Weights of a small transformer language model.
Size: 15 layers, width 64, 1 head of 64, 1.79M parameters.
Architecture: RMSNorm before each block, rotary positions, attention and MLP in parallel, capped logits.
Training: a variant of SOAP for these matrices, 151M tokens.
Each number is 128 + 24 x the weight over its row's rms, rounded and kept within 0 to 255. Layers, rows and columns count from 0. Numbers have three digits each. The size before them is the row's rms in percent of the matrix's.

# layer 8 MLP up, 256x64, rms 0.323, rows 171-255, columns 0-63
094:113153112146088093154091143136162150137118103137087108135110142081129124148110129164142135130105162077116129074111145136147119125195112104142101174138146133137149115152128125130106110114099113
109:119125153149144119077145130096110140077182134127119125145129094134130157117167127132113155091171119128139113119111145131109095133087098107124109110164112108144112105120081162126110081159150154
104:097141130203128083182143129150138104117141125126133130098094112129134101164105131097144143112123114135116080124159092134139099137148113100116114140131168148164138096104131126107119178130119102
089:108100107156122064129151115103159096159110142109167092142138103089124113140112144100114115124109161102117134115132128138142094115101148106086099151123120105158147072118119153107148158102098127
101:146163123123119152157115159154141139142115146114156130130126152168128137116063131155130145160121146156157116099129136120119152123175117161134167135157101129087120100123151146162149074111168095
095:125083086116131146124139123162125128126100111116130136164142120145106208107128129123096163086163142091155090186115101130124127105112096166124160141136109151119147127136128142125139102124154120
089:139130126116120124095101134157179140129075124090149141128109107111102112123104117177125120076114127116130082148153161126140140135157135100153147161127117119116132089142158101060121116108138106
100:130142123155132144112077124159120168121132086151086089140130103125141109096137106101126151122130121120123167115109149119158088130146093167143147074147126124147154084131116189112124135120156137
097:132132159149143090109118073103105089091107125115136106142095099126145124119117110100110152146122115134153183146089147124139111104117084123145141115112094121137153109116072133081125145127165154
096:107137133091092138135053127134126102170148129092135191116126140154113139158140092167140156116154135122157132141143155120126151156123092102138145142145113133110140116123118122130124163089125075
098:130098088132117065109076104080151155141130129127151146110131121103133113155137142103131103073132128096112145106114116109168128124107094092122125126152134146148089138114133127084144128158109090
105:120130117169101138105099098133108139092107137101107133093176151124139096124105121149102159091098096158099126124130107127140146095111100142157102147123124127154135081127151172075095131127150147
041:151111117140139098171099109110115127121139128121159153100148093107171150102084166151154132151155140089131152111164114104121139095140122100098112171144145107124116088115121123140150136084176130
115:143108128097143109094140160127098115135126137128165092101100163110118161122090127149131153136166145132150155123148137136172123106102081156100173167109164121149125085173138145146144125127149122
071:158095095132153117107129116110133136118148098124125155116058130107135154104123157144131143131129111098153099082146123161115146117130150129120129165099158146117164139143156092110146150091101066
096:110088147106119125127105154146148125082123125121124095121112127072132109160113094146102138092111148099077141160127129137110106175168136127124146136150117170127173129127089151102169144119146111
096:139105142143155160161151095155153140139143073178181112137143129124157109114085143145137124144169135162105133165138160112101151103145114160162125128148129104135130116098102150161135122120153151
091:137093126159103113133123171123095165107148129151119135124145110152106138134123108195120141158130165105147099125135127116089096099175106106162112146123135121128138144169080142134140104111085155
086:129164103147139137195134085163104134104135115099134126131135145127142102127115106115122150140181128129122148120139159106142127141101103144150096175124142165170072119154169109132098151116145124
087:113118125114153117152146156165136142142110131147128116134120169129143153126135120140143106122158143118131097151067092132104180102126079161150144123084129164118136135118106161147177084101152151
105:114131129111110121142138125117166137111120128121102143122138104092149119183137140130151159098154170177111161120105155115103133128177109109134120136112116158087112118096072107140111152104112072
092:169169130117112087116130136118125119118071133115143129124162110117107140153118165143098160099083183113139135101096130074106110122130127110169108099130110133136141096117130105147114100126137174
105:106120131125169114102161135146083116105119146114155174171124133099138130162143082145137163115094127104111148140147121125090136128123139106143088148117099118180149119145120117131144191096122154
092:162161156131126091086139104123109101140100146144177096170174131119110116122161108138154139157155130119100155144135105133132151133151181118082135131093135165142161134159119130135134148141158144
112:136125144101138114106111093108159113104161162162146096153087132126114142146159119161157105171162157076149154123133162147091142143130134086123158127089095105151136154145112136108121106122113126
093:098114113133133090093151114101116111096110143161116140133138120152115125119109055143116128090113149132115142147146096112129147134126117136135117128158122124194105101133095148103097131102132202
117:082128112119143113104122160111080135147100136135085100120095148097154129139141096160143137129147140101161189127091139133103129137111101095128127110155148120137116125142146158101175122132146182
104:124112120156141108142132186123164103135094165134158120077149122173159147107103152123153101164158119127148143142098166120131161148154111108107118154154153098141139163129140167136107155125114118
115:114090153151147099124149135131089104105119152094170146130141123117131109121121143107146169131124128135141119138118103126200105105086114166134156086085158180151135121113137122140155148129135092
085:146138144139105144148134058151097098117158145129144128122114125164128138127139151129125083172182119141138184092122148107125124147100116130080109154161134122134126134085147117131162168122116130
095:095104115127155118081135137148155147100121136129123152164136131125114138090144096115086112079127126090123124128113147104083114080145091118145144156126108082177154133154124108101143125115095153
100:140161140162116094110164162113129115128105135127108123105129091141134112119108125105157097165149113113154169110086126107096106131175150167090153126134162154189137122120110151149119155141101134
108:144174123105134149138099112141109100124144146117131148119138130107126100128102095152150184152094143182124135145145161127130117099135142141146129097156127163186170103137124161149136100081154122
102:131098111111132130137141129110116126107115147100102148065124130158157141161132134141180136132122153101134093083132158124145065126130118115129176134154082156181115144145146136158147124106138127
098:127191100117122123132141085116132151165133129107132092140120129096141150136153076163176124154132111091117147153106181150156113135145088129174096114152107134137103120115159118121136112131126113
112:152119179157080101146139147120168126147080116123147121113124140105157159123093132168135137139116103106114137130139118108134170170135150163116151152144160134104150121147156177134133134092156092
113:120114119107119138115092129123156129102094133138113104079127166173131090129071132140117160141126124207170140150118130123111125154134136129144162149130134139149129108089115109100146109080142118
094:144152134156108155129111088074136089151133155143116138118144127138150140148109086138132121132125200131111142119094172095104136141108158122113133106080113125120113140171154154138153116106089145
092:091115099161120137140158114123138149175136093115138108133141124113118095114139132155118146061130170085167101120099143130127152081158122163109169140128130099113112110136126122114130144078100128
098:092143154129162122133136141152079141120113163112152081105156134144125125122101132164145202129138195139130116117120130141147097120145099105146100128189124127133123133109102133158139153129114125
090:123082134175114166171086127125115139136119107110153135150135166114109114101077145170118132133166116066131099148149105130099148125147101143141084131087109115130140111147109133104132129100122135
091:121129127133084098090106120149156086167102141160164107121122143099132142113106104146154110122167110110119126136165125135120080139143141117144125174142114132140126113090076093163125130149149178
100:090126104130091155173117139166100171157155133129089121108158167119144095132136106124132150104091123138152096159126178100119163101124133101149143135143110139124151163122146155131128133093168140
101:111123130138154105145150131116142116092130125132117145098139070129145118162150117091145154162126128119157134088136105118168107109147126112099161111143194129163174144118169135112118178118101133
125:133130173115129118144130145131077148095118139098119126087157106151141085112105125131186121125157113175149109142102155119145117090138090092120126080100105127146131104138126177109136110147139113
097:114151156113116169120121121131129158124142130150165151158138152155170127115145118142081173115135135126168139139171144117118132128110136105151114208114090147121148113155128121182137143095111120
093:077151121110090139144126100123118141177159106107151154174152127157117151180091120141114133144120172096127125094123128147130114112137087166111143163109132105164116118122118131172121105131120100
110:159150147125137122119159100117128140147149084109173112173114119111172169159130141168131167151089129086102145100115128160111145139141127089127131129086118137112139082138172116133144144138111148
103:150127116138156141148156152107124160077089130092146122141139127112141096134132129112157150113150123114146097111141158161143121185129138134134135131103141192153129146116190152104138134134140185
096:123134120153057097111156149125142101131072131149102130125132139125097115150078125106146141132159143096129137099141152126142153150114155115092100142076109119109156135148133163149145153104146093
106:106108155097141128126116118100145092105159142142141159165133108117126123153121151086146148124110149168165168109089204107143166109127122094169101104118136133153122120095122137138145108142129119
087:145098116152149127107155133095094132074138134130097149139130113124123124189171103151115149102164124128138148128140142099140156107125088090165127144136176119100159151138116127162129147083128153
103:140132115135142145150118109110168133122170161132105153132160140095170142161101144158160130135153122119138102108149129129139150144137108074135161144120091127109093191118101103112162121101134176
116:128158157156116091122123178126145118122121145171131075160148103118130143191137133142100127118152168138096118115138143097116135149119132100148142118131111142165117092116123169088089098149152126
115:134159121138123114127132117117172082132122153112129114158104099155164140152128132175148196099137130136121106116134086123137127116135133132134175136128141157086120128123185094176152135102111109
099:146104151117123107099123112106172075132144131147150105146168134120139134117104126155110152142149113124119167127103143108127129164107146124122153092070095099125133138133129097159159112091113195
094:067125143154113164130141142140089130134099168141111157131102159122094140126133116153128142109132100106141132067094157145132149111158118108150092180144118166141135148093123116120131099091142113
096:159100119146128127112109125098133156116168140123139094126128097087165177141117144154114107138152125095114135085118126173112123182087117098101092131096147112129095112117140145123107164165130144
087:115088113142110131109118146136101143101112114139129121168128080121116126108110101181123139109118140110156185136123137184132143170083103086113124075107112143116117104128107153118138162120100134
122:130134149157110120127148135129135129109179132127095141112152100113184161126133068145115151162121118125124099140120156173110100114100103119141116144122092130159152121084160122111082115164092124
105:121142136086118096090124135076113112156124126122146132145141148167155121140158135108168115110128104146120093145107097053153144130115089126116132118131129161149144063148143153125142129154150137
119:125119123132151086199125109148127161109127128150117125150157128152148087108118131100130146153119167166108107133089105108147171110147147124135148126094119174135134145105158129091151175119155140
097:116135117142132121103146156102181151109131151164119110130102111101142139111124074156126137149149149148136135124130135120127112144141099085115115137137081068152105106095166140064128097126108111
097:109128132135106103133147132095138107136128147097151133116153090155144121103163093122155149111119129129167165105099130113135137191132143109130089151133116107132152146078089101121074144130171099
093:156116150093107121131148086119128099114151127139194133124117090118132150145105127160081131157154136111139149104109149131165122153099149094123129128112160092159141121112159128075109147142083126
109:150158169153106121075142122085149118086123107112163166118127087086145116162143133110091113154122122109143113096111126119111138126124101086113150138139178136098157126144142105104156126164129127
093:127085132117156093102127113132116156134142146158126106108151134128140135096089134067111126092114097133111151160094101105141124136162128104143137163165118124073108086150160134099146117123143164
101:100151129163124107152173094105105127115140151089087116089127108121144166147132143134120155107131125103115128096137102123105062151161130115121080139116094122158107116117110123176133104093121138
098:123079161178095119141096158085137172150129140148122103157154119129130148108114115171100134098106143131110123163103143106132151151157122097151112125165098123105127112139138082105099104140126154
106:159125089132129090146126113161139112109091117109120099137129112150156124150095112144137093163159113086135135113099135100113153109155079155086129098119169106121113109156102146091166131153148120
108:150102124156185088120171115120132142109119132076172117147142116097100134145115079119153130105119115131123147122130153184156114159143112090156122101139127138141120105112114128090151131129157170
120:191126128139098122093132136129154118125172139092148124153135069130140121133103128155135196106133156117135108134152112164115121133092144085156133126093149112142130102105129157142101133140150162
041:096098156154138118095152105133113135074150162197152079145121104135109151127113123150136151145117142093129159142148146136090100119132091104132131120140123158120134097151144117140158168095132146
099:141110115144103145131119145159097145133118104115102142126080138185151086094125133128083127091146146109140121128110141121124140174152106100152159134131108192137112117098129112151163120125109178
116:097190158145122114127094122172166175106177133099112125099162134121154110110120131126121104135177116152150107130142150084126112140118097120125130126183128131165150131145103134129114114127093125
104:154135198161120127133101101172142141115139128111162152134127116087137134140143115162119145115104131112117126161138144162140147108124113080141099198117113122113171137148142143120137162101090125
094:116143121126124138105146113115097114110117132160149169120094183150169173159121099120175111109126152136151109139118148146096150090108110090141098166108126132107096114092106115173142129123151141
095:153144142150071094142167136161123127107121105106129121115113145113126103167092103106112127121122113096150095139126140111141127097141102120140099169179137136108157110140113143104132181072132098
087:161126121117142055109107119109081137146108152099154118114117099107174135137129102109083145121138146114148135140113165117148173129119101160118129153088110122186155126127101146144153140116112137
121:095101105122155128115146104112114127103118149131123147174085111122150092132128078123108137080135128085114131139168138148099119097113122150162077128102149158167166111112119121105170146116139127
099:149105141109098126149095109096153110112150139146100155088154103122149095137095115122158136184123110131142123183176143113106176088149133162155120087116153127126114119140138122115121153125154111
089:144165076112119140120171151106078122124109092127145149131119101087124140141146150154150131117143137129110135147102099124131121140141085185111151108160131170166132082125114133128167145145105096
106:125129092135146120181108102161120141127109104092100134090169130149179152120110089119081148114110123129099108165125151128123105118111114138099102112087159171153118123106167144117134121127124098
100:119085104161099117118154153102140124130163101129147130143131076134135160123170132131122142093147087164119085131131138101099116146089165125121179183118152127150133129122116122151114145123093099
105:153108127135150132143171121118114151134098108101161115154136112092120167161087120156128151093159136099107145137116134156133109172134117119161121137105132127087139071168122105172168115135127101
# layer 8 MLP down (transposed), 256x64, rms 0.329, rows 171-255, columns 0-63
102:122092128128136150137146110130144133070161086104145204143111134114104118106104121100119092154140131117132106124134123122088096134082119169096149121119145098108126136108139141164148126166154103
108:180107138130118129128162134128080162162113150168113145156134102129136104144149119134098157142160095132093085097159136144121149094104146149150101115165140148117161092139168128103124131118093119
102:146099111041180139114133091090149098121130157117097134115123163125169134134146119138136092111130147135125144109143135135143082121110150102101161146149076138125143137121115102152108111141134132
088:089156171108147127139108119121101126134124122089084154149128125169131120170131125137149099131128134169098120138131120159099155079135122122137106102146108116144100152121140080133070079140108099
097:138133089127160097098091096108123106122129092129144143112128134114124102103183124104093126153124135094132105134082142158126120149113110127098113127103096128087143164114085147079091139097109142
098:088138156169095115085143151108104139083106131138119102113134154150180120134112129157135102139087099146140133068132141129119135098145143114145090110124172133123085166123121135160114143113147141
089:157128120166105125111117093087128113122154169120136125108088144163128119077127145125163072119139143133102139127109158138116128132141155137098131133134127146150108082071124122191144128111108160
087:144142143123112164151137183126164120160115146100150150118120157156117094129115146143112108125092116149108109133151118124127114118104146098102115128116200116160072160146134084131147117081133126
106:143137088108168101171153105143145130084116157157140114156160134160139128123138111120187114128126111111130094164136106113094153178120101116123102164114171099135134136143122097149143132120099152
095:114125123073118047153110113111167123117144117105116097122107173133115137143151129111156121139131131127098093093111087130096097159127121132136139130101182117152091117149118123105132153132124156
096:105128134137123155099167153166121129113156155120125147126169124121074130139135125121136143170158119170151129080099136149116130115162150110152158090124110162117108149091153117155118138077135090
108:130101109084142141166124109072122140107125128118118103109164143091126073165174146086106118130080132126131141140129115101159155184126116120113128114127134128142148127185130150116145130155136115
049:147149134120167183123136128104137137155171121121095145158144110155143109140118161098104114148127126130135149166142097144158144091107168149118168110124173111144166085130101115124175105110113131
109:131134143084136106172125103115109146172143111120106166123166127169154115095131100103118108143080116132146102140129138151098179097128135122120140127162077137143103115160121131094151095150109110
078:107152184132103138138123129146075132163098147103131133159170102165108094109110119136155107125146091159133150139123133096142159138143188113124156115133135121147110140085133114122155111142161162
109:159152158146143159147125150137119150144106128153128102162127133086132139143137123099114104113129139090134120187149098119189114107161104113112091155156121123138152143083141151126120091173100146
088:106146140112144128127117127154165107159104159143104139132152076148125152137100107127119127143111149105100131124119111159164141118060136098087128114125141189091117132142138112110168074123118126
090:112114152146129141145134107155099129162143123137125098163052144094132104165106143126109156132147127128103086139099106139177110107108129129152126093095145127164104149153107081138118157138133150
094:158174121116132170131144141101149091125090107103098157108156095113121121109124143130101139122156096138101169129115129084162135143130185129132142125161147117127136140148095170093168120136157147
090:135135125151082113043127111152164112129145131096134132126119092153114116108141174135146155148123124115100118105146137144185119133098136130174101125124146158092138123099105118124103111160112102
106:163104130099136116094124103111116189147127152132094166120108158109148088122126120082131147130127136125096133119110137101100145128139099152132094112131085101079169135102141136125124183156138115
089:148119156139126094138097088125074139115159111109137174122111134158121092094136174162121151105146156084080098111144148125116128147092139137115159102147128144131152132123125117085106091132138143
099:135110105106118148158173105152114160128105159119111103158161141092126116094154107101110161103099151139099162150153110129139133084117098137110100107150107083141121112152153145134130156134091169
083:147148111104151175158095152107134155148127111124106119148119087158164095144098132112128129130122157158091143113105139088163113091095085138101163134147148102117128141116152100126101143115080123
102:160134121135125125157087075131118114132098101103120110125139146139073105090177176157106109131134119130130104168124127139169136170131146155113114174129118180152137103148131106123116114146114129
096:115124149143124159121103105124153126184163097101157146112139137139134150083131162082122151138122101120134094128131178110176091125164175116128153136100088123123133133116127100143116119106093105
101:172136126103131105153141153139106093128140087106143136122101103130112168085105162148111113173131116097106110123098095115134116129211157129154145133108136127110121141105134131097118102168146131
099:156114139148150107119138136118098148148141102072140146149138144130110137086128086167109157139105116161153144072126100173122113143103144139126148084158093157121145135177151141153110128109113113
107:152131084137125113161143103150166154169132119092122135115075156166119109127125089100168084126132125113128082123149112158136124131146118130129072153136104141102152128123139097122114098128092161
075:135099102120159154112086162128164147107093115093129106150124126137092086154128127169095148101108149128160109133120144112127113149166127131163158108142123091148157101161112126167127093138126087
087:171121133150124123158187134120137147124117118083116126113128174123132110126090100132148147100103145157097155135111141158125158156076084149142094109116135103152153099156125145139117158167114146
101:167142117169148156112124185126135107135164143148113111181133117106076110112166153161154109103144109071134135135113145100114122136130095120107106138149160120150102110119157123140153151162130136
100:118093156141121137130100181136134128112125156126129160145176126145150101113138089108172119131136114118153109121153100122139153173124128127143129111119155081125097104164089095119189168132118130
114:142064096141108125139111099126097152142139129115096148136105100117114158152114144117122135100115144139117155139149100191102103126091067147138145133127114102130128126142117127115088114159068135
096:132101140124095117147088102109150135106097137130148152157132115167126130108095139117113151136113130109117091138121124120140112101149122136146135144076141116125146108039122164125105076174114147
102:128098137167133150089139145103094183127147170125137147146114135144116112133139126152138125102134132157096127081074135101119092099177105117157133132147109125105123145181104143137108090156125126
097:104126128151148137142102155092139127112122156127140110109097129163128133139188095105162135138122159101131090166113129089172140124097130164102092112114192109137116119155119126161146164131139134
083:124147145139160155162132139135128137142067111102152117136098145123157123173129104046118118110107108151137091151122138114141133119109063133141131113108112103122119095160156117119104117131105107
086:134152155115149130076144180122143131111136098097165148155135128147110111128132121056133107148126133152106124111118096145112126139163124169140143104169153150129062145127124130100128118104163132
104:117083077129090114133136136097091131115126112135122190118152086110129126161130110138128168159107134174095158137148128137142138139140111169140148136119125103102088154093120118127177142112119105
084:139150133084136112122116174092149121148110131120139119120094114111169117152152080108125135156141133173100127156159158108118134106153104108118143102113101131149109122074065111161113148126127102
098:111143133163156127132116156140140161130090149087104127146145161123142090058146094140141132165078126137093156122125137146121105117149115117140131125102121115124104162134139168109185159136144110
103:138140136094142135077112107100128127118124135159134102144150132092156113112131137102130151183125162112123108137131126185108146144048134150117099111169111142131119115137138115137122099097093094
098:161125175118150111157156127143108139155118143087119075075134160104120142083090152134107133119089134102123169135125135140131091161102124111165105133137145125117092131126135111143119098150089108
137:139132168127074137137192105126098128148112123128106099166129164145100090172118115127141134140123096165127119153109118127181137131126090124120112108147142113089088087140116164135111106130119129
092:125132091082138108116142162175126172123188136156124131193099128134118072152131136112140136137157127128126107129088105141150131076135101109137090115133137117108137122105119134138108150130161120
091:126137176148132113124135171140145124127153161088119120127155154134122118150139090102155154145135098180144074112131124121105143132143149154103089157137106126060154131155142159110152142123102113
108:132132095166142113079138130109124105138139114139076136156094108148079101176083143149134110088118121142113145128106111131138172116135095113165094108126111117145116126103108151128123107104113179
099:175117160129121142153110135136146145165172144127131105157145116122133157114117108118087104085125145078152150104113088094133178151138118109145142105135131092119102121153101129093171150159120109
095:122156137142120133151147108107113105135078078122125120121128116151093073159141104122171160115137097114135172131095172142132140140121100128106128140129153113139142180124157108142077096138119098
105:124094118137163102111116121129119138118121108137081096073117116143062138143128130179146148154133114106146115134106145162157121120105121083122115133155153109090119116177141131171149097128150114
094:113112137168119079155132108157122128152148119074143151177144106101101128149113146096086159105157115091132098119113131116151125159120140126145089141119139136114091137127163114098123074125100116
100:113113125137139128124158147160139085159116124132140116138164185117121113137119114123114080126100117122170138156109155138140151141089127188155116091152160177095128123160120106176117130142148119
119:166138114093106108167140123112134133082138131124120134104139107143135131132154140136129058118118147129100180120131144109036148121163116135107121139139109131110168153163134146131124104147140123
115:132097119161191148130125088111150105142155204143128081144146126094154128127123093121140122106120120138167160131116146139123130139085082128108108113129106100142126134118154131156122166145105128
094:122135137099148186155157133147114123143081111115173147082101140119109067142112090098109113093115149149126137131125142149131126138119122080126139143152148131160097144166093132162109154130123121
089:117141102079114174148175155145116127144092119171125123128109111117190124126100102114102128087079134155104125106147135112119089127131138122162144086140129098100139139111117147098105153133146145
095:123162126122100117173142128144107154175118124111071117133139124164117086147139119128095142134103120107128103122155113109145113066158129121105123140132163098124138159112100168121139183135094153
090:113131118167162162120089156155138100139120156147111116152124112178161094108178142139101159155111134142141120116154095150119124126133162178117146128094157158146098127155116130110139159115108092
118:127133152100129146151064105096105092157125131110125114121108096115089124173123135143150109135118139139106120104116113113144108105161146073149125137152162125126119069174129114098156116111128164
106:163127116136078135132169134129084120129131154159187117114076111108091133111128111144128103098134100130135125077117134092105116121095125116134094143136092142103131162123113120080098139100135110
125:103166112097127090144126160152156114087154125112128129123110129090142124123177149130139137151151128094085154133106138152102150126077106122095071089174135115113139136127137121125156114092123146
102:164135127139172139145166138127111141112128122142138062116156144089147115098139110081115110123111150169134121143128123154130124106115128131084113121154130199128087094131172112168121120130133132
101:106110074143103116120153140118156165143148142130155144134114115131144139139110124131107157115155121111165116099116148131085114132108092142091146154134189060111080131155142162139139107109130143
087:094159138152135143109088120142138145166163123112114094124141145150149106086140138144140138125173121129115096136074152137115134140072178161147114139126125119095128182109142097140103138110099138
089:090092116116143108119113158147094103123130099141086114146125107127140142133161197156148136110118103156107122126103101121147117142096134161120154116086117121169079143116103128130130082120140086
098:126147123147054124161132099135125113113125092092130146135153127173090129155148122132163127114115179123142158134114105199126101115128129156128145163125102094149097127152142131134124130150125096
115:133136118111099128132146133181147100135177156133175140135083157151128132130124146135097141101111138143116099159145096122147182149134091135139100119127123116112137149155168147096079104115130172
099:155133115130130119123096122120064131128108154122123164117127126128154132122140147131153170127092141138108128137158117096110139143109172113155105130162117097136164082189126088121116129076100161
100:103129112183123152148154072168134081088111129109140147146096079152109121171123132143111128157105113141149112113147139120140096119105152131145154089109163136123151134134139149106103145115172130
117:142144149097136109140113132143108129121126140101101126128111090117096151106114133152141120069128169125098100152138092132095145091116108165156134154104187108132132175124133123101089122120183130
123:139116092127144087119116092121156153133141113175106118078108147182130091131148134144127158148131177140130084140132136151168092125144137129123180146108168104137129144134109127118159147122114162
051:111128134112155102132093119137160137087156089132146136108106097078082118083102108126114141155144137118126081123166119161173122129130142131127151149131143166129100147170164126162146137121135162
092:139144121123149061125115174137134107131156113163148112105153073113136118084132123093110152134124149080126154118112160104105136134139085091113162119118155115153157156134124135137130132116114079
108:099120106166123086099158143144158089123111109076098148121130139120118151103108087097136147105145143093137111111100149125131125144138136129105132049122120126057136125129132100120130134141149135
088:127132064132152085122110088077183121110125107103121117140164140153098128102153118125138126124169171123151123154124153137137139171108139126122160120097120163116132115115103153138093086125133135
103:132164141114160161120142115138124148172142089184084129088100136110165152133103112118134121138110133104126105111143136127165106152120118142113102152126129086141165132173110108094114141110089171
097:139149131107142127090149087074104106097137073120095145139140129115135154131154116131095097116141149120130102123155131089107122150135105091156095123115136125098163150181101113127126164157115160
099:112161162099132138127125100129106118135063147149083104118160085127114113156144101087116153084113125148129127142138097123164105113145159105132098133156155156152103155139153136077142127119142137
109:127150075106129144098172183181139121099139152138139146155148152118112126125129109146160153114122140149153100141167120115101119116090117140098118119099137095112167125140117146129150162134186143
084:141131129163205133167125097145127107114099125171094133127101150136126126146126111161101141089100137139122135129134128138130098108124090110144137117160141120117100117143052122137157117177114138
080:146122144156121137094131095128149154122132150140128117132153163174136128117105143151117097157143143119144144136156114158112134141083196114168118168120098115103144153136119109144094124072177125
106:092163133092159106142121095108144112158085105134084107139103109125120138157145162096150124101155131144106116123130130118122117134128177134119127172111124181135114144123128120139197148147084141
094:110130145122140104114116115167143099099126112106162189139083116131124103143143125172141067150128135117103158106124109099143115169173128131131112080136092132112128128101137172120106132151149121
111:130129129161132165160115143099174122166086139110143104085171142157127151105139093120111126117067145128111152164133127150125163103118103144110097114162120134122140147130111100173142125148095143